config.toml
beta2 = 0.99
final_lr_fraction = 0.0
doc_mask = true
Each number is 500 + 50 x the weight over its row's rms, rounded and kept within 0 to 999. Layers, rows and columns count from 0. Numbers have three digits each. The size before them is the row's rms in percent of the matrix's.

# up: layer 3 MLP up, 896x256, rms 0.0517, rows 751-775, columns 128-255
# down: layer 3 MLP down (transposed), 896x256, rms 0.0537, rows 751-774, columns 128-255
up751 099:515423537553458528471470602431567406485475457502529455518449481504503481585563449563509492482554508508499399450447470490606470397493512371533506472549509568388478545514497488537574478482548443438548496552604622428512492508441532546432540509557480512534504524492524441500532522481501427504505451559604488419510454553562536517510476515500439518527492545413510431507541540478531453485452
down751 101:420502477521459575501512459523465458537567496478438505515504506404530512492420484527435452572480523507438579470494548545423543532494470461465422592492523488474434547584385464494506465436456482591480505431529459548469528522507509487517549440537527549539579606486572552498501428479504568542523498561553520502458534433465575465537497559524499468523557513470419469480488436461517433448456
up752 104:481465463391498492471476465445637436471446398507441515456474475507434596504556469556560497480461530539546497529457426551540519526579481402473436624639528516548440486598531574524615540512405629545564502520597549538568528504497437475549460473454598462556461560431471469500556546548405541539483535539500458460418461572510504531458455513577567524447608428595537455493483456499485523530556
down752 102:555508452479535523484488474533550546458504492542439556480472447501445576444428545434479488523468488394434523471499445551523536532442487531475570472520543481492583464522464495457547560492569488503504571490440588465390379489577491576515431475520516410554501456462586511516488525461548553624440526428496486497457487548462493426465484490497518500470495419463509611534525497447481445540496
up753 099:569485493418500436506315480378442586544468462467454490455485488557455491450512510493478418419554460408504473503483405431535470376435418438498503575520562530481454459449497442562500478532480512440602563499449592476496509428541560516599452478495490512552497451497440445502455532432522531515468492573407421578557522497553429470509419471521500473448480388458532486503514440496497489527555
down753 100:441485473502434477521528546488433538522518450434493547568518385417562529482490446448498540453560425598535540470514480449487560507546427471486496484526514550521500535545435526511436609392466417467420450501451423497520470544553512423523547520446436435397532484527526493549539452474443415556555606521481473528489547532478503611480466497562427561468464496523504555468517528498532444541557
up754 097:582477402457527514501466522497534507526561484446491455509423492486515637559466498537429533532475518460542454486420512434561403566539465506500482532482418458481509493563493589460486558537401514470680481488469624521520517364538471457456479477500508451474497466514416541495445504432426431534656497479565508503557517456441541477466482648555554468453473479538526470423418616496506529504575
down754 093:476544455529514550545467522496402474498513557603485448516572449393602514547587486561481504527514513512529521408513528472508476496463534516534559474489540500507578560524451427529590457419519562505413409502583426493549465496456449485575509480565477501539490597410457467538436528440481491450417412515422565502516537499495461585525507503407471514483498486568528491464520465579470478491538
up755 104:524514368349505439448477420473607455545594547559562417543451429498537536539434498478527442531434552431482485560532485480474390459494505463524413554466555416427478438540552471538509437440456523497491577499519494509418536517456561474474523452480531550532511540546473471417435505514485417549531456539567359490401553545489501426481512535459424498561556455523450541412448484485448564440431
down755 099:494458425483410434530528500545567497518556531472492496487518503483416458461505436517393392518389536418474543543494447449441544539385511520593535486451577420490580433464521473531512437417518601445488521503521473542508449425444486435489493436440519489537544469502533475474494528555540487585514417549539520549408514521377528467545432415473449477469508414539526584493529477483458518427451
up756 106:545478557540535539523516430470567497533474442559531471569445531500510539533474376540422415481464444515483528544438538501564506444469500442447444481498436426499464521434497534453437461483486487457501512527485544536516535461591589629501460491408475495479492568577497506433574464392485458460458564527493574551515471476531476539550531461564357438479472558450525457371480577541450531517578
down756 108:557481554454427546488457563490513544500523475503527492481520478419550492475636567413466560563458487569524517543483517484493451550506477467539470562518527460472445526449534509511491513458517409486594529433578432436523475546459469450464433538490514447477475580525428467461581540408562534449478450393456572467405481495569528480534587530463601566525566467614510502425448526502537533530524
up757 096:509531508417483502519429541441469510436510517616476499517407482478502531480502459580455469543534548567539490588516509441546514474510537482523447499490619472494478496553446545591500538439520425490424539382468391457446476575574476477576497479569552498436495599509556475446531428461409519395564476458473478464507446451596468515645528594402416488499514490473424370438396560448501451511534
down757 097:530358595476489432453519516457513576462478490419567514418542477542636554465486465570388571388476482429412502518454432510485478548552438519517492483455516566497486450481476502487478544586488528565547554496539511567612493539574538486474465527505478452447472447536465523573558423601479495497593605448559509525433428560424508566517496537548553544503545497521493551544572496501537506512480
up758 090:470500453495470470424553451517568452532475442511474559491547470565487506468616484506478453343515522555588527538479498544423516588455436440486489498512382557465476553521523608548543430402494411572549514409531526490489491483491530493559492535425477515436454531495517558462435513486436537522572591528488465479443542460468526516423430520491541617507470516444486457464486527525573447603455
down758 091:469466384459437507421526612560532531504464471534506525479514436451570587428516405554491596508455414454486509381616426444416528489412467556603575449568486446455560430492403531450386522630493538499478429473529565537553521442426500461582464569541418529467500433561543495503454537491574476491471545488471482485509456527494441477486458468469517471574406473531519574516481460462447467558487
up759 098:507471463459503456437408519450584427474454405449532463529522446501570514458588500444449463475477447592490558460499564573472514605508487489528499582487429451441450616507502501483458483527472545574522563477524453460538518518474474515497537525579415503395488505547436434494515557466539536527509598572463465472499442508453440559526503578506487534600410476576448498375523557596551463449531
down759 095:495485531464461478469449560582536497458482461442416444485545546502495537530525544449498557554481554435507530526482556447525402542419648548473460496482434512501558542476500496467461525556512516501504540545467553517458511609453456485494487459475485509631522453468503391557383457538507604502471475504502453542535520464573430615471514525603464497505535531496433513569539517359538478593538
up760 103:460514519505505533382377374480576473475473510420529448488410553637412512493527485557564483458539509471526407487565476478553425490476452534510443552450519436506475457464441516512508473556486553492590561487479518573475661456524499512603484543450539462495404488528548540432507474529529493501524446547463518479500488555560454536411524492462398435525482482492440466524535512469534538534518
down760 103:520560425422582506570527459583527529516420564471486573489479405551609546568503470475490422494537453528500515400494476499415464551524608549483527511570509546468463459498479511511418472588489467534599426503530484525482492451467466490496521510517486527503494486469527583476456443539489600519479536474471412501590473475449538466521395575501527523566540497421571486526478487447482534478536
up761 097:496467527509561400534390595511489470502534468530453524486502509504476553545482515543460481434483430491435494612563491517454529565486469540564544581503523516471497453541483458483502574453501451509489502446536443420550496580570516438502534424510519433459530540568590481427482592497514495418538513622538436462547548514515521481519417467553539452540632479548408434475373503425516477512511
down761 099:433468547440538389496538446508513563418545445548519461484487515488623506429470445500506489504548376540456504490552494518503453529489514543544596458523578486437465547541503405503454534521507505492505493575528450456425485540573526524499620463583487585619599502547635548437553452468493538475506460452468476498514469496555520465527554489531498562548441547392569524530520482539541482472525
up762 094:472565513476492519518505511421473548538619454492440584443418496550462521467544536464441522490478430477615586487452432486387436490467533515384435543499538541500450571490486451514448445580434623517507568536520488465532464481477461465619475500469459359490465543648468501535448449465393502481520449511541542482623481456542500629585460444497563498511482471463525477442454527485500520558450
down762 098:584491542420464542488405537504545463471438476483510476550460526534466610602465440528497488452605495509546537509553436555578501486500577514467487599462515447384488534541519482502527542572467496499504514503487527467528477445486407515528511568526526453592542502456500451504512450566515538435481504437499541513481496520495443451452626455469523481540523535471491504535418500573363493544472
up763 100:477422530508413531405499480527484526493543487496534445528460489469475468572497523505517509454468526423533542504471523600579492549438542464430470547446443435493505461530437492451524460589478515538465507545535419515520578573498486581449421564512498458566565510591444495516566540504468429426598474456462329472493455477596557554556500483514503510568528471521484528515526470484540419519515
down763 098:519409556455480482493557413527479505564421486559397492463446611527593499491430457487480452529343447403471469458446499468500521451589582517494483527466540421443526482528491466446508518549546472428576461600454520455573495441475534537530525437486525499462518516430601541580506488486640430476436524516541530654573469596500555538450473473467524520498478472523460536447557512492511499558464
up764 106:518394415554465552528409546538521551446420405527494420582517481585550554471534450479513526450502535537557499572543507566460511461406560559505465479499531551467491490544444406465517467531517490453516561516494489478542592520576451513453535483561484522420465520603433481487436572434518491475489576503531524428520547573464568495492469527424484468418575464523474474539550501535539520532615
down764 102:489468497518597442584430525503539521533560543407386552535527521506531519583463483589423467469528531393426580474470541515555468619525540477409437488471523548495574471429539514478471495408537468457490579449533599485507444448488419469455550427469409488489454491537522529572492504513510538529448491428469575487508408482466510502428505575503477516554555491528455511502478548531503502524518
up765 102:637386408432504576541449565423501563474559550354502546479402468557491551485519501415434507484441528570587353537467436480513568510521570456505447533509418507528526571620473482400533518478443468535548555481488501533481469504477585488512482517468590530456458465529608456459523506449545528469568462522514503392564459527501462448534476532507456425497511440486514504427504445498542562463466
down765 098:483541590537529599503510478514403484375469616487533528498522550498562538446488510521422530594541541524548527571586479447517521406549559397513533516474513554454717542550514508497426502502466505494515577558555440495531424518499569494538607504508473538447476459441461488453452459480581462535434524541437637466484503504434445546480459395498475525468457534443567483483515520516504513460453
up766 095:556453489560540415538481459546436421500496514496453469491515444484494541528552525563583502515461484469419531531560432540467539471497519535462466440500503582549435554520453484551546434451467386535581596467464500496560527496545469547456500497403447449424526574454555528467572475413485480545534489467412527443408552574568452556513570535482519512491440439475536566498539519450529570514626
down766 099:448460532561491518539505460402574449446477455461453533456493513508544581446471462407573501553567476502526526532555457463538470504506598398526467520528505551463582524530379636594467564528489453576530549542552445526487473496571482538553524533499470573441524560490512508515452495454495492496432528428555553515540503511564447482410560534551454548560469545439536469556473404505501489549553
up767 103:486457516522507492425527516434529457504506562541503467469487507504486477484598513458477468499433472459462511500538563568470466504512484514514523518478556452510502607566587456398503554481395508540440494517600510480582496500514498536403498551491520448429537430555521504467444564496512447475508477490556435572477438551546524524497566471549475497535443519503512515475539426606558487537447
down767 099:555619427499519481543503478489458573527543509531571523499607521440491482472500473463454444492496558471445520501591548468479392519511401484599519539478494511498560605473491554416520555503542477512510514547468482390534459560533494542496492457514455475489491451503484491469527441560554476578428577479514501527442457503490491463480467445549536479508435610416577508505514489524554453485514
up768 091:549577535498477436527571422487501424480463478554480585532510364526463520553484500468499508409536490499546485494535423596496508491412468445547529487517485472529463498482524453583467472441428443460505501386498549551506454434559475488517479512422557480486601485501493469435526498495456489434483484513579438518470531447429535574534389466565547438562412472482479491523533460500529427488426
down768 093:470506470475497506342508558644453386525534486411453495523495485423573478473490480611485481514487546506482469441479445484471508534443514532512427552496414452598638499455524543433535545532471496493545455502565469571518544457476551501504562459543462482514492496450529478453572470474518522459463453487528507398483494460512535435509511474508487410515504573499453467425542517470498554522515
up769 101:447465413514580564498516481431512493597511585556492475544478532544566454526519496426475493466595564450422518556516543517523504478480434491527491469530491496502483408432562422515562454535578482442475500394523530472517480561556565601609591515465498460530532565569517509477420603508395487507519454510511446530501476558482416580448488571499381415570541420492592569525543479455510428604520
down769 100:483474572500469500531502568508518465436435559542542451471427404528457450566617553571446518442487497550479456450515429593513388536519500464447476473504548487513529445490440582527596563555551511452542450506481523549491476456491533556506522553494469519449483439526434423497499479477563474471503512522516501414390525487509525526415581511413574470463443505483437490443485563514473475489531
up770 098:539502479440547410528538493475450474415538597559410422507499378494561557495485543536490528499470528518604547482434508512514553528445535445517464456493508507556507432547488447435512505464441507601525568537546499557505554468460538558494480443475619571486501496420543528511566540523481527484625546492553465475500557564513579461572473404492491509441558426540435485508445487493541456502416
down770 102:456517447584475526456593468483505543573454528581449550513419462457479493504408435535406448483528454531409502506535595522454428460532485449539455516450479506490580497590552412504610595408488377487523526524529458566543454442495537452542511406473512507555474528385580446497524550550508539507446522522494490434449556492512500522443577567540422481515482508486497448501496509483422474542431
up771 092:467404545520458409469457586474503538522542610533411494519497528469497468563583433571460556493425492494473495545542470476491564448447503495488458502563552425477519526531504434618506496556415502556533523515521570389555529515587462516525527509414528554476411469486477405500488578513504480369479492530506505449522508555560584493518486464509528461534532516534420436477537431526577489468424
down771 090:481464486528529451528514459522452480451505448455521470549602526489534461511523520496506547499497509497520499527460578450515543467511459447502508446504481589408732474493531517576464496411488548453462486513518522430545530414476527554490509493536468527591423491495517574538538516522609530530457484486441561502511493462509550522505473575550446476484494413491477478546488492537569514514444
up772 099:591516524381514532498480571578576570502533498498506466545484514501509526507519522521449581486467593449539490494450474512533511567562451532524395441589478523490490508504477549467523521425537542584612547437508407502524525479539526483498580568508574506415504422465496558457492487521523564480519571522443601413412544539494554534521469498552587413488594537538502480443534505475497577565530
down772 100:475528531479433479518441457491397497557504562453457531522594582547535504411489515559552588549483541495492513533582513507529467538455460497625479470398475485557538546443464437470485499500540445493466432393636536444487513552577451435440573397458468451485485463492524465463456540502481427496424553508488453512497559568487554531532476403531455548567493470497548529483614556516568503478498
up773 093:455575508507563487504478490485485533554607391489526464432466515428474597578475573512404444515560560470566487504367437481544498466424597540542479536481579559430478474448543408494450510542477508489546562459524478493505470559465632445567476459520502526523480540542490419437561501504513374531471431555549484445543435490599512532501494444531486497586522435590461510497460366487481570518534
down773 095:503459520514431542507524521480554506551475568448488494517566523551520382582603441502540585553466522471429560434542458480509477519461485522486499501507461498448448483477533501534549465507571497444470472524608582505581527510500518510453470452514510500549486471533430355500541488526485447467606464491565523509458475510522467497550407542524463607553466456575526541511505456467570459587478
up774 099:469595442524438497454535557503519434540477395578482559508517483428463535551489526416549472453448383524560503511494346511490488470492456407552519544622495564560458510577440529448467413589475427539496504460553479392530605520522576488537512512547483475485546483509593567536589556500434479525511413464576532507449484553525480470537472474524496503563478533561440407443489471449562528561460
down774 097:548478487487564512468450515519468483558444451542515499440590541461495501408394459520483472518554528441502546500485550429539480591424504471525458469507415543410648433461483485528448488386442521524478463465532476462450468485627479489506496479403494428462516556506531534505450460473550506577485540478392544519438479529492543505587405533474441561480483408488463561509392476531458505617434
up775 102:435491555477526430523553471492463496481481571574488493435457424518442469537497504563545410505377524455567523630439544601555544479442449553442545539452475599475452602525560509444472488506532528511502482503535458449427487468492482521459513525552500400469508434531480474526446481452409422488500536535468461538569562548526453488431539638498508477497471543580542419372497472506516516502491